Each number is 50 + 10 x the weight over its row's rms, rounded and kept within 0 to 99. Layers, rows and columns count from 0. The size before them is the row's rms in percent of the matrix's.

# layer 5 MLP down (transposed), 320x96, rms 0.111, rows 71-107, columns 0-95
119:44 60 48 64 48 47 52 61 49 49 57 44 43 52 62 46 26 51 50 45 42 59 45 49 57 43 39 64 38 44 54 48 45 46 40 46 35 71 37 47 59 76 63 51 30 55 49 32 46 52 50 68 58 49 58 36 42 65 38 38 45 59 38 57 61 48 43 66 70 62 54 43 63 58 33 57 38 59 31 53 57 42 51 47 37 59 51 55 58 48 59 60 46 47 38 39
095:46 31 66 59 57 61 46 41 48 37 46 38 37 45 51 71 45 51 45 69 44 47 26 42 44 70 62 55 56 42 49 57 41 57 56 55 70 49 44 61 50 29 57 36 42 42 36 46 49 54 47 62 42 48 44 37 41 62 36 60 32 59 56 57 44 46 40 38 56 61 54 45 58 50 60 59 57 49 40 35 68 59 56 59 51 75 40 48 56 59 54 46 45 51 45 56
122:70 38 47 56 69 49 53 47 52 44 42 35 51 39 32 44 46 42 81 48 69 30 55 55 57 44 49 31 60 50 59 43 60 52 45 49 47 47 44 38 39 55 48 42 48 59 53 62 59 57 46 46 46 57 62 38 34 69 51 41 58 46 64 36 62 61 47 52 60 44 48 55 34 52 37 44 45 35 64 43 43 43 63 45 53 57 52 58 44 59 48 66 39 49 48 70
102:55 52 59 68 48 59 45 42 46 53 53 62 40 52 54 56 49 45 52 55 46 37 47 64 37 56 60 44 59 49 47 54 39 49 52 33 50 52 43 49 37 49 40 60 50 52 47 64 42 46 37 42 24 56 38 64 59 32 48 45 60 56 50 62 44 49 57 27 55 40 51 83 39 54 77 47 56 38 57 57 51 44 54 55 33 49 45 63 59 43 64 45 35 35 67 47
104:45 42 61 66 50 42 55 66 46 58 63 52 37 55 44 56 45 56 54 47 54 47 49 52 37 49 59 59 44 39 67 63 43 33 75 33 73 44 60 52 64 53 45 56 45 53 59 56 51 51 54 56 50 39 40 33 34 34 49 55 27 42 33 42 53 49 59 68 47 59 57 51 59 41 54 54 44 58 50 53 41 59 50 43 53 48 47 22 66 34 49 48 62 44 37 41
098:54 61 51 51 55 28 39 57 38 46 52 64 55 42 38 51 51 36 40 58 25 49 54 55 54 50 46 71 47 38 53 61 55 57 61 51 48 53 35 54 48 37 44 48 47 61 46 42 70 45 48 52 60 45 53 62 50 48 34 64 48 56 55 44 36 50 40 57 49 43 47 50 54 50 52 55 48 68 36 55 40 48 65 41 55 37 74 73 55 48 60 55 21 37 45 70
077:20 69 50 54 49 59 37 54 54 43 59 50 46 54 55 54 52 35 63 66 35 63 41 47 75 19 47 47 35 54 57 53 52 40 57 55 60 43 48 64 48 53 51 54 62 55 41 50 61 66 41 55 51 51 46 56 54 52 28 29 54 50 48 54 41 55 60 37 37 59 37 56 59 58 39 42 40 41 52 36 55 47 64 63 43 55 54 50 44 46 51 65 39 52 46 59
098:60 42 52 61 53 52 42 44 48 60 44 48 56 33 59 59 32 35 46 48 52 65 39 48 46 44 47 57 39 63 71 62 59 74 32 49 47 47 39 49 52 52 55 59 66 32 37 47 54 35 57 51 64 66 56 41 63 59 49 42 60 49 45 45 48 54 58 51 60 50 35 28 53 58 49 50 41 35 43 65 69 68 35 54 41 43 55 58 39 48 56 49 51 28 46 51
099:51 40 52 41 50 49 50 44 56 24 72 51 63 63 66 59 52 43 50 47 60 56 51 47 53 58 44 59 46 57 47 44 46 56 43 38 35 41 51 52 62 42 37 35 54 77 69 37 60 45 52 37 47 44 38 50 31 61 50 45 51 58 57 61 42 65 44 24 43 56 42 48 59 40 47 52 49 54 52 39 62 52 32 41 50 39 56 49 46 64 70 45 58 65 62 55
102:38 21 68 54 55 42 63 40 72 53 47 44 47 49 59 59 43 35 74 58 61 55 48 47 44 54 45 30 50 39 39 45 52 54 58 67 47 54 49 36 45 35 65 45 58 43 47 47 40 56 36 38 54 61 40 48 38 54 54 51 55 57 49 37 47 73 44 50 55 63 35 48 60 44 47 36 60 57 46 55 56 71 53 55 39 49 46 45 66 56 65 34 53 47 54 43
100:59 56 62 48 58 36 55 40 64 57 48 48 51 53 44 66 44 40 60 40 51 41 30 52 43 39 49 41 56 74 32 71 55 68 48 51 54 47 53 54 44 52 70 57 41 36 50 54 44 45 46 44 61 49 28 47 44 53 41 48 47 24 49 37 37 42 52 50 39 50 51 39 48 58 54 51 70 52 50 62 61 55 42 64 45 54 46 67 55 45 45 67 59 29 63 45
110:58 51 35 62 46 37 43 55 39 56 53 49 53 53 50 42 38 52 40 41 72 58 45 53 65 69 38 41 62 47 58 59 37 42 59 64 41 45 37 49 65 45 35 49 46 52 46 55 64 47 37 41 49 52 54 50 45 56 63 70 45 48 64 46 44 50 42 42 53 38 60 63 32 68 50 35 57 69 50 29 43 44 44 48 36 31 64 54 60 49 51 70 47 47 65 49
106:65 55 55 59 41 53 44 65 49 50 46 61 44 51 48 43 58 40 54 31 61 37 57 52 47 70 77 61 73 42 53 37 35 58 55 57 61 45 63 45 42 46 43 53 46 60 34 54 46 49 35 33 60 50 52 52 35 57 61 49 53 59 38 64 36 65 35 39 41 42 50 68 53 35 51 40 35 52 56 50 50 52 72 35 57 56 43 56 46 35 45 49 48 44 49 43
088:36 56 58 34 50 50 32 72 38 42 35 60 58 40 40 56 54 56 46 46 47 82 33 41 61 28 40 52 45 44 58 51 51 48 37 49 58 44 51 66 49 52 70 57 30 53 44 46 62 45 50 46 48 38 68 61 35 37 46 58 54 38 41 44 46 47 60 48 63 47 57 66 51 47 34 47 54 51 46 57 38 55 61 60 48 60 47 55 55 44 45 66 58 61 51 58
082:39 25 55 47 34 42 44 47 48 41 57 52 65 46 55 58 47 50 53 56 45 46 34 50 59 48 45 52 38 54 52 66 50 46 44 62 28 46 34 62 42 46 51 43 67 45 56 49 51 70 45 41 61 49 42 46 38 57 32 52 49 77 44 51 56 56 51 50 58 48 53 57 45 64 48 39 64 49 42 24 52 51 48 46 39 76 61 56 63 65 65 46 53 42 36 68
084:36 47 45 54 47 47 34 47 58 50 43 29 53 48 37 65 36 47 61 50 61 76 43 39 53 22 40 44 49 61 61 65 49 43 55 39 66 46 50 44 46 71 68 50 66 51 51 46 60 51 55 64 46 55 41 52 60 46 47 40 48 36 47 50 44 47 58 67 48 52 43 45 50 52 53 52 46 28 49 52 59 60 48 77 64 35 44 39 39 47 66 50 54 52 50 40
107:23 32 39 52 68 39 66 55 51 56 47 52 48 47 43 61 43 41 37 48 41 43 67 51 64 61 49 42 43 55 52 48 44 58 38 61 59 65 32 46 37 44 70 47 51 42 44 39 58 37 40 58 46 59 42 48 55 74 31 51 46 50 52 41 61 50 66 49 55 42 52 51 28 50 40 54 55 52 54 58 52 53 52 69 38 64 44 60 56 51 67 41 59 52 39 57
127:68 62 57 41 44 65 60 48 51 34 45 46 52 46 64 27 66 74 61 49 50 65 40 54 35 50 34 41 35 57 59 49 45 53 52 32 45 63 46 38 45 37 62 58 47 48 65 41 55 77 45 42 60 32 55 62 44 36 51 41 46 50 49 48 55 43 64 46 54 60 54 50 58 53 54 45 57 39 54 43 64 42 57 43 46 51 35 40 65 41 57 41 57 54 43 38
109:35 43 41 48 42 45 47 54 59 36 54 35 69 52 54 54 54 37 30 49 34 36 54 48 54 32 49 56 49 45 61 43 50 57 54 67 37 69 52 34 58 51 45 46 44 51 61 53 51 47 66 58 42 57 69 20 38 55 45 31 39 52 60 54 46 51 44 64 51 53 65 55 40 57 73 51 55 51 47 60 42 40 66 57 49 51 59 55 57 57 48 54 25 55 41 55
087:33 56 43 62 54 41 49 61 52 55 47 51 48 53 40 47 59 37 46 35 64 57 52 43 45 51 45 42 45 61 49 34 42 37 46 34 61 33 63 49 50 55 57 57 39 51 46 54 56 66 46 59 49 40 39 49 44 50 33 47 68 53 52 51 58 61 81 47 61 33 49 63 54 31 50 48 42 63 40 55 41 40 62 75 54 30 59 53 53 53 41 68 53 51 64 38
095:52 44 42 49 51 67 47 68 44 43 49 48 52 56 45 60 55 51 49 36 53 58 52 55 41 26 56 70 59 48 50 53 48 58 65 48 47 60 52 50 23 42 55 62 33 50 53 61 59 63 63 28 47 44 41 39 65 45 53 49 50 31 44 64 44 41 74 27 51 54 42 40 54 54 61 44 51 49 62 54 49 37 48 64 57 44 37 50 66 43 67 40 43 52 56 35
103:56 34 40 43 27 47 62 32 58 33 36 48 44 60 41 52 52 35 38 67 54 49 49 51 41 60 55 58 46 50 41 48 62 42 49 68 55 53 47 50 43 54 51 42 42 41 27 50 45 53 67 68 56 57 77 61 58 69 50 51 44 54 62 62 55 39 45 49 61 44 38 46 48 67 53 55 43 53 40 43 59 52 47 57 30 58 37 62 45 56 52 66 55 47 34 59
091:42 46 49 54 41 57 50 57 32 56 60 50 54 68 44 36 53 45 48 65 34 49 56 48 51 30 53 53 37 54 65 35 53 42 47 54 52 43 57 34 48 55 50 49 38 52 49 67 61 53 78 49 38 29 52 37 64 71 31 46 38 52 45 68 52 73 59 44 54 50 45 57 50 52 60 60 44 45 51 58 47 52 50 46 46 53 72 43 42 43 25 58 45 57 41 48
095:28 40 47 58 55 79 62 67 67 61 44 53 53 47 49 61 75 52 51 35 42 58 26 47 39 59 38 36 41 50 30 47 40 59 47 61 60 52 46 48 59 49 56 48 62 59 50 41 41 40 44 56 46 34 47 53 37 56 55 58 54 48 61 60 47 69 55 55 46 42 48 39 38 59 55 49 56 50 37 61 37 53 63 53 52 22 51 51 50 50 45 42 50 46 45 59
121:50 37 41 55 61 34 49 57 41 49 49 53 56 44 62 61 66 57 59 37 42 54 38 56 54 44 19 39 53 55 51 63 59 40 38 49 75 47 65 54 47 50 57 49 56 52 45 32 58 48 64 59 53 36 62 52 61 59 67 51 54 53 18 35 49 63 42 55 59 42 46 53 56 65 50 33 44 51 52 45 45 61 39 46 57 46 55 37 55 46 54 40 37 43 62 39
082:47 60 43 48 49 58 58 65 52 66 50 55 66 52 56 41 24 46 51 40 45 42 53 48 34 24 59 50 43 64 58 58 38 67 34 46 57 55 61 43 45 39 57 74 44 45 33 44 47 50 52 40 28 39 46 60 56 53 51 37 46 48 38 49 56 41 62 62 64 60 41 51 57 32 43 67 48 42 63 60 59 46 58 60 66 60 49 54 43 43 52 59 39 53 54 41
073:56 41 49 42 54 49 41 54 54 58 50 51 57 58 57 47 31 53 42 38 56 69 61 41 51 37 59 60 35 73 46 53 52 60 43 49 51 46 56 56 45 28 60 57 54 59 43 48 67 43 48 47 43 50 35 46 61 32 40 50 59 50 30 52 54 47 74 51 54 49 56 62 48 39 60 56 35 33 54 37 67 34 50 46 59 49 57 74 40 57 45 33 61 41 63 36
111:58 47 74 58 50 72 54 45 49 55 41 39 70 53 62 58 42 42 51 55 50 33 43 55 52 47 57 60 68 48 21 58 47 50 44 42 45 47 56 47 51 26 54 68 32 55 36 50 51 36 42 49 49 69 40 80 43 63 44 71 48 39 62 48 39 56 52 35 53 50 47 42 48 43 46 51 41 44 45 49 64 52 51 54 56 52 55 49 58 42 43 45 46 41 47 55
090:38 67 41 36 51 53 52 60 60 51 64 43 60 30 55 36 43 46 62 60 46 53 55 41 50 18 36 64 41 58 62 46 32 43 35 50 44 61 51 50 59 53 49 48 51 55 62 36 63 49 65 60 45 47 52 53 62 64 20 49 46 48 44 32 54 62 63 51 56 66 51 45 64 49 51 56 48 41 44 60 62 40 50 72 52 42 54 39 49 47 42 51 45 51 40 46
104:63 43 45 57 40 56 62 21 57 41 43 48 58 62 61 42 58 59 54 56 57 39 62 48 46 54 55 39 41 37 42 56 48 37 71 55 42 60 41 45 25 45 66 58 62 44 50 64 61 66 46 52 51 37 58 53 40 74 28 43 61 53 45 47 51 57 61 56 49 52 31 50 66 53 37 45 38 52 44 44 46 67 46 53 38 58 43 40 59 49 56 52 44 37 44 52
098:50 45 63 59 49 30 25 31 57 49 33 42 55 46 45 60 59 60 35 51 64 56 51 53 61 57 28 47 52 52 36 49 66 39 46 50 44 48 46 69 53 37 38 42 62 52 47 55 64 50 65 53 63 33 62 75 48 49 53 71 50 50 53 43 31 34 55 45 40 42 54 60 43 43 55 54 56 49 47 49 68 52 44 51 63 51 55 58 47 32 52 44 49 50 51 62
093:41 57 58 59 40 37 46 45 51 44 49 32 46 55 31 48 57 44 37 44 69 56 37 56 55 47 61 65 48 47 53 39 45 50 49 56 67 60 30 48 52 58 42 40 54 62 58 51 73 47 64 47 62 47 39 49 41 58 60 50 55 47 52 32 37 66 40 73 54 48 38 41 30 63 62 38 43 48 45 59 37 56 49 38 43 62 60 53 67 56 34 46 51 67 49 51
112:39 44 54 37 59 45 54 47 41 40 69 67 47 52 52 38 56 29 59 56 52 57 61 63 44 75 49 41 69 29 39 55 51 54 29 55 42 54 41 61 68 51 43 60 59 50 46 54 54 39 54 36 40 49 40 48 46 64 35 57 55 64 59 47 47 56 47 48 36 55 42 52 53 67 41 47 58 69 42 30 56 55 48 54 52 32 61 48 51 39 50 40 61 36 57 48
111:50 45 60 39 54 60 47 48 37 30 45 44 45 55 33 50 52 48 54 32 47 42 51 54 54 48 58 52 52 77 48 48 63 33 55 40 66 40 41 52 33 46 45 61 63 35 38 69 74 59 41 60 40 48 31 54 57 66 30 40 36 51 54 63 49 51 56 64 44 57 63 52 43 59 40 62 50 43 46 48 48 51 62 53 53 55 44 39 64 70 59 38 49 50 48 44
097:42 39 60 72 49 51 50 34 60 47 53 46 40 49 62 61 68 39 47 50 44 54 47 38 60 46 56 61 58 46 30 58 51 34 41 46 63 55 47 61 42 48 57 41 56 44 66 50 55 55 22 56 59 58 42 57 54 65 62 46 56 55 53 34 47 53 27 48 55 56 34 37 39 40 59 70 38 49 50 43 56 64 50 60 40 34 65 62 47 42 43 59 47 47 35 55
112:60 41 54 66 35 46 50 42 52 33 63 38 53 52 54 40 63 43 59 72 44 47 55 55 42 48 42 43 63 47 37 66 48 48 62 26 74 49 59 49 59 50 56 56 41 36 55 48 48 69 53 43 47 40 36 61 47 57 43 48 53 34 48 50 42 40 55 48 40 44 59 38 57 42 51 63 38 62 46 61 70 59 37 45 54 45 35 50 77 55 41 44 60 42 46 60
086:55 42 58 50 46 53 51 29 57 55 53 42 50 39 49 67 51 51 63 53 35 46 43 44 58 22 40 62 39 45 48 34 66 59 35 55 56 36 45 58 41 43 56 57 58 42 67 56 60 74 43 59 59 59 42 34 44 60 31 47 60 56 42 50 48 34 71 63 54 61 45 45 57 50 34 40 47 55 48 50 51 69 35 58 44 67 52 50 39 50 56 49 47 40 53 62
# layer 5 MLP up, 320x96, rms 0.214, rows 72-107, columns 0-95
084:43 59 30 48 75 41 64 58 42 60 46 57 43 45 39 66 42 52 56 41 55 41 56 53 55 56 64 40 33 49 40 63 44 34 37 44 43 50 56 41 31 67 52 44 49 43 27 54 35 51 65 68 61 53 43 48 49 56 62 55 51 33 43 38 53 48 53 48 61 31 47 48 49 65 57 54 45 50 45 63 51 56 42 51 50 29 66 57 59 67 54 49 34 48 40 51
114:50 64 47 59 43 43 55 56 47 66 71 32 42 48 42 39 54 51 64 44 47 48 59 48 41 47 44 48 53 45 53 52 71 42 60 66 57 42 45 33 42 68 33 42 38 25 53 53 54 52 61 66 66 50 45 49 56 35 38 45 65 41 45 45 54 45 38 42 40 48 53 60 39 57 56 48 37 47 46 47 41 59 79 42 47 59 52 57 42 76 50 59 42 54 48 55
112:41 73 52 54 32 37 60 55 48 51 39 49 40 63 43 41 60 54 62 52 68 62 54 50 58 52 45 49 55 38 38 48 60 46 53 55 28 50 79 41 56 48 37 58 53 59 50 51 66 45 60 56 52 47 37 51 39 28 50 59 49 19 52 61 49 48 51 44 72 45 43 36 56 41 37 36 55 50 58 53 60 60 59 41 53 51 42 35 45 51 48 57 59 63 51 50
100:54 69 56 54 41 54 53 58 64 29 40 38 53 38 44 44 43 36 47 60 51 51 67 52 57 48 29 60 52 52 30 29 40 60 21 47 67 51 70 54 52 59 61 50 58 50 56 49 47 46 45 76 43 53 52 53 38 50 46 44 43 60 53 50 40 48 67 43 59 43 61 47 49 47 36 60 45 54 55 56 39 36 44 52 50 53 61 44 42 69 36 55 45 43 66 51
085:49 44 60 48 46 66 43 25 48 44 58 43 54 67 35 43 58 78 37 62 52 44 60 55 35 54 43 37 61 46 40 51 50 56 36 50 53 40 48 43 42 39 47 42 49 40 61 48 42 46 44 44 62 39 63 43 54 42 65 55 49 60 45 43 51 58 45 60 48 51 49 53 60 67 54 60 36 61 56 41 62 46 59 50 54 74 31 34 40 36 48 44 75 45 63 53
087:51 42 66 56 41 75 41 48 51 54 47 43 37 42 49 46 59 63 47 43 58 34 72 47 30 47 63 53 41 35 47 31 57 49 45 51 55 66 61 57 38 39 51 42 27 45 50 37 51 45 53 54 42 50 65 58 49 53 59 68 42 60 65 60 36 62 69 51 41 43 46 62 39 47 53 41 46 62 45 39 60 37 52 54 32 58 59 37 56 58 47 58 55 64 45 52
096:56 53 44 60 56 47 43 45 46 62 53 35 41 49 53 53 40 46 49 45 56 22 52 60 43 54 30 30 51 55 57 49 66 44 40 48 33 45 62 71 46 64 40 57 50 44 44 47 49 52 52 65 23 30 36 52 43 34 43 46 60 56 52 55 33 48 65 62 49 54 57 44 65 65 50 58 57 64 49 51 73 43 44 47 57 42 63 53 47 36 35 46 55 49 56 49
100:65 42 46 36 45 57 35 42 47 52 46 75 50 42 42 55 39 47 59 48 50 53 50 54 71 47 43 39 47 61 50 39 53 67 52 62 64 55 43 53 33 45 50 49 49 54 57 56 51 46 77 59 51 50 47 58 46 48 35 42 54 33 39 56 54 70 43 35 68 51 52 50 37 48 50 41 46 47 60 62 66 47 47 58 29 51 30 45 72 41 46 29 67 55 47 54
093:39 79 46 54 32 61 41 62 40 60 52 43 53 46 53 62 44 48 49 60 49 55 44 37 58 49 37 52 47 51 67 44 39 49 60 57 38 25 47 50 54 57 54 53 60 39 36 68 45 52 37 43 53 54 59 37 46 35 46 62 58 35 47 57 51 52 68 57 29 35 54 55 44 28 55 51 52 55 51 36 53 67 63 44 55 52 59 43 54 54 32 58 49 54 31 58
088:44 50 60 47 39 41 48 43 45 50 39 37 61 68 38 53 42 50 53 36 67 48 46 47 51 61 45 48 45 43 67 41 65 33 41 50 33 45 68 53 73 61 41 49 42 56 80 63 58 42 49 54 44 61 59 45 42 43 39 45 62 62 48 51 47 69 52 56 54 44 44 42 42 45 52 57 58 44 53 59 55 45 59 36 51 53 64 18 37 59 58 62 63 53 48 55
098:64 52 48 42 64 58 42 42 61 52 40 67 47 42 40 67 38 59 45 56 43 43 39 58 42 39 33 45 50 37 44 54 58 69 31 59 61 42 32 39 43 48 42 46 60 55 32 44 48 50 49 48 60 53 74 51 42 34 53 41 48 53 49 55 43 46 48 67 52 37 40 56 44 67 65 56 61 62 34 39 65 58 56 59 48 51 57 64 38 33 57 44 53 37 49 36
110:59 49 48 58 52 30 41 68 61 49 47 36 38 51 41 43 45 57 54 26 67 63 37 47 48 32 63 51 55 45 52 39 52 44 56 48 51 41 68 52 56 39 61 47 40 51 63 54 42 58 50 53 52 48 57 25 68 60 53 44 44 62 43 60 55 48 61 47 53 52 81 48 51 41 47 51 43 44 36 33 37 52 71 49 47 58 44 57 44 47 37 59 42 47 47 71
084:59 52 61 43 66 56 67 57 54 53 35 47 50 41 42 48 50 48 55 49 60 51 65 40 25 47 39 40 39 48 56 45 53 62 55 47 51 41 32 45 53 71 46 31 44 37 45 64 53 43 40 44 50 56 52 38 39 36 57 47 64 59 57 43 58 52 57 29 58 46 47 32 75 48 67 51 40 73 46 49 55 54 51 46 38 57 64 54 57 45 72 40 44 45 57 57
091:55 50 55 66 55 67 53 43 45 53 42 46 22 59 57 47 47 31 62 37 60 58 66 51 42 42 51 50 55 44 51 31 52 52 49 42 42 57 36 45 56 46 67 46 31 60 60 50 68 32 39 46 46 46 59 46 59 60 53 54 41 47 68 49 52 54 62 38 38 61 38 55 53 62 59 64 33 31 53 67 45 60 44 52 55 39 52 40 51 51 45 33 55 66 51 66
093:50 46 39 68 51 71 54 62 47 42 42 58 50 47 60 42 39 43 37 64 58 58 66 50 45 52 59 68 34 48 43 39 40 43 43 44 48 43 57 47 53 62 43 46 55 39 50 38 62 38 44 48 40 54 50 37 31 39 38 47 46 43 62 46 45 61 36 57 47 54 51 42 42 61 55 59 62 49 49 67 30 61 62 54 52 74 32 27 39 42 64 57 49 64 61 57
105:49 44 41 35 48 53 50 63 43 78 55 44 23 33 51 53 61 54 53 48 38 41 53 55 62 58 44 54 64 50 56 49 43 46 57 46 30 63 29 54 47 41 49 52 50 50 52 38 50 47 45 56 63 52 69 46 54 47 56 45 54 42 53 42 38 51 38 65 40 36 63 75 58 49 53 48 34 51 60 60 58 48 53 70 42 53 43 67 44 64 49 35 60 70 56 50
102:55 58 43 39 46 50 35 63 61 53 47 47 61 52 49 60 33 35 24 46 55 38 72 57 42 53 64 57 55 45 48 44 59 56 50 45 59 70 62 50 48 67 70 54 42 51 55 29 48 17 56 70 47 52 48 47 48 48 62 65 52 50 56 51 45 37 50 56 49 56 50 51 46 43 49 51 67 39 53 42 62 47 43 49 42 42 49 42 43 58 23 60 57 44 58 46
113:43 51 59 49 54 65 62 67 53 44 62 28 27 39 37 41 53 64 52 61 45 57 53 55 62 48 31 61 55 63 44 44 64 53 53 48 45 55 29 53 55 68 38 43 53 37 50 48 36 53 79 57 38 53 38 70 59 57 49 45 49 52 43 49 49 45 47 48 61 58 53 42 47 41 48 53 60 34 62 41 37 60 56 49 35 53 41 44 46 40 55 70 41 58 45 46
092:46 51 53 50 42 57 52 43 34 53 42 31 46 58 60 53 67 28 63 41 55 48 50 53 44 58 48 48 45 42 40 42 53 48 43 45 29 50 65 48 48 64 48 52 64 55 64 48 36 66 56 60 53 70 59 47 44 38 36 49 58 39 61 38 33 32 36 56 67 52 46 67 66 37 45 42 47 53 52 46 47 34 54 66 48 60 62 59 64 63 55 42 60 45 37 37
102:42 65 51 61 54 45 28 59 38 57 32 48 52 38 53 50 53 36 58 57 53 37 58 46 57 48 40 61 52 31 47 60 47 63 41 31 41 54 49 54 32 48 59 57 63 68 62 48 61 42 48 52 38 46 49 44 44 56 66 42 53 39 47 61 37 53 50 43 20 55 42 45 54 64 56 53 64 50 38 61 40 43 55 58 53 66 65 55 64 46 66 58 47 43 61 30
098:70 54 41 40 45 45 56 43 52 51 43 46 48 63 36 46 59 50 68 54 55 59 42 52 31 52 42 35 53 49 46 62 51 45 40 62 66 30 35 62 48 42 34 41 43 62 47 62 45 43 41 52 66 51 66 50 54 67 51 33 65 56 43 64 43 71 45 67 55 39 50 42 55 62 45 53 57 46 57 62 52 29 42 47 63 49 36 40 44 35 52 35 49 64 50 57
103:48 53 52 70 63 55 46 44 47 37 45 36 50 53 66 42 51 55 53 46 50 53 48 56 29 38 65 56 43 79 28 26 54 53 38 41 52 52 59 51 50 49 57 40 55 46 28 24 55 51 46 37 47 60 51 59 57 56 34 58 46 62 49 36 39 60 40 67 60 45 53 51 47 50 44 56 63 40 60 59 46 49 64 47 63 48 61 36 53 61 58 62 48 44 44 59
101:59 41 64 70 59 47 57 44 44 51 65 69 48 71 52 20 52 48 42 33 69 65 53 50 50 46 33 41 57 52 54 48 48 31 54 46 47 37 54 56 36 48 54 55 62 62 56 48 50 20 43 43 56 55 43 45 41 44 48 49 51 56 58 51 49 52 62 61 61 39 41 49 50 38 42 68 47 47 60 61 48 45 54 41 50 40 41 31 58 51 34 57 46 50 31 53
107:54 61 48 39 43 37 79 57 38 56 38 48 59 47 48 40 41 64 53 48 30 47 44 69 60 44 40 45 41 50 65 40 53 53 55 24 46 44 52 63 37 58 56 67 42 68 70 50 35 45 44 58 50 49 59 49 38 39 61 57 49 49 47 60 37 48 32 67 53 51 44 52 55 51 43 51 46 39 57 56 51 57 67 60 42 47 41 57 67 50 47 66 52 33 59 49
103:56 47 54 60 61 46 60 47 51 25 48 50 55 54 57 32 40 51 61 46 53 49 53 39 62 53 46 47 40 54 31 32 33 51 48 49 29 29 53 57 50 58 48 48 48 42 41 49 58 46 45 41 53 41 56 39 44 37 53 58 42 44 45 67 36 59 54 58 42 64 56 29 46 74 59 66 60 52 54 69 48 61 48 50 61 57 50 53 36 65 63 65 35 63 62 43
098:52 50 62 50 46 35 43 47 57 68 51 68 56 54 39 49 57 51 73 46 41 42 31 55 66 50 53 42 69 43 50 52 55 49 39 44 58 52 45 38 63 35 38 66 51 40 50 48 54 53 57 31 52 56 48 43 49 58 64 49 29 47 49 47 48 57 51 37 41 60 75 26 52 54 59 54 40 39 42 61 61 59 33 55 46 43 42 58 51 40 58 59 42 66 61 67
114:58 49 59 44 45 52 60 63 45 54 54 51 30 54 40 38 48 57 73 65 55 53 54 47 36 67 45 41 54 50 61 47 62 52 47 35 59 43 47 45 60 50 49 33 39 51 44 60 63 45 52 44 61 54 45 38 61 35 59 50 72 29 34 37 39 54 32 59 28 38 50 56 56 50 51 70 48 56 49 46 51 61 60 37 68 38 45 64 53 54 52 42 68 60 43 51
103:59 56 41 36 49 61 65 49 45 53 60 34 44 35 54 65 53 53 52 51 44 45 74 57 64 57 50 42 38 52 55 36 48 50 65 48 37 47 27 60 34 38 50 39 46 56 56 68 45 47 57 53 44 54 75 62 45 48 82 53 60 44 43 50 40 61 39 56 50 59 45 49 47 43 49 41 42 56 39 68 41 48 69 46 38 54 50 41 52 60 50 54 43 69 46 52
100:16 50 45 45 49 56 60 33 59 57 47 63 47 56 42 44 62 40 55 67 47 60 53 45 60 63 46 52 33 44 64 54 46 40 53 41 40 51 61 60 29 45 33 39 56 51 48 52 65 49 52 55 60 21 45 35 63 46 47 64 58 44 31 54 57 47 51 57 56 40 56 64 59 41 37 58 53 32 48 53 58 51 58 39 60 62 51 45 54 56 60 35 43 41 50 54
099:51 54 38 65 68 50 41 65 32 63 48 50 53 57 37 49 41 39 40 42 49 37 51 56 45 45 46 48 47 55 44 47 55 39 64 28 49 37 56 65 45 66 54 52 55 63 33 45 62 46 55 49 63 59 47 42 40 58 43 39 64 46 52 49 58 58 57 63 42 46 48 57 35 59 58 50 46 36 46 49 56 70 41 62 39 49 41 34 52 65 70 53 43 25 66 63
098:46 58 59 46 49 55 63 43 57 38 51 67 39 39 44 60 46 48 67 32 59 60 46 47 38 58 49 44 43 60 54 47 51 54 35 58 60 54 58 48 48 40 54 48 65 32 47 62 40 46 66 64 56 45 67 42 49 44 57 51 45 34 46 38 47 69 41 36 79 58 60 50 45 52 57 67 55 66 60 52 32 64 44 39 36 49 45 41 47 58 36 56 41 39 43 67
103:57 52 52 59 52 52 67 50 60 51 35 50 53 45 37 40 58 60 60 31 51 62 36 40 45 64 53 59 48 38 45 63 42 60 53 65 50 65 35 42 50 52 35 48 58 69 43 61 60 22 54 56 37 48 38 52 60 41 55 54 58 41 56 34 42 68 38 49 70 32 60 39 46 56 48 43 55 53 59 52 72 55 55 35 69 49 43 42 41 51 60 49 60 43 47 47
101:32 49 53 53 35 59 56 47 48 43 24 39 54 57 39 60 65 32 64 47 43 61 65 49 41 53 41 59 71 36 39 52 45 53 38 46 58 55 55 43 55 46 71 54 60 54 54 44 49 50 44 45 71 51 56 44 52 36 49 50 58 56 59 29 30 47 60 59 63 53 47 58 47 53 40 38 30 45 49 61 56 41 50 43 65 60 47 43 66 53 44 45 65 31 55 58
094:52 44 43 63 51 58 54 24 62 71 43 27 54 55 49 51 43 57 53 44 43 41 28 55 40 40 29 52 49 49 54 35 44 57 45 67 67 58 60 44 53 59 51 45 46 33 60 60 55 55 48 43 56 49 60 38 51 44 54 38 43 47 37 34 57 42 73 47 55 56 57 27 41 59 42 52 40 61 56 58 66 61 45 66 57 48 52 40 51 44 50 70 60 46 53 51
111:49 68 47 49 50 56 43 39 49 48 43 39 40 52 61 46 41 46 50 82 62 50 46 55 42 34 63 52 62 57 50 45 55 32 44 37 56 57 78 34 38 69 55 50 66 49 52 44 46 31 61 43 57 53 52 36 54 36 38 37 58 45 31 50 40 46 48 66 46 42 43 61 64 50 50 54 57 51 51 49 48 38 25 59 47 54 51 49 52 42 65 58 55 52 61 57
090:52 42 49 30 54 42 48 72 44 28 63 42 49 41 55 59 38 54 60 45 55 49 60 43 38 63 63 42 34 42 37 72 44 57 51 69 60 49 57 73 47 54 55 56 44 51 55 61 39 19 49 38 54 47 54 47 62 55 55 52 43 47 52 49 57 63 68 44 57 45 49 61 46 36 57 49 47 52 70 67 38 50 51 45 34 58 44 48 37 46 42 40 49 52 39 46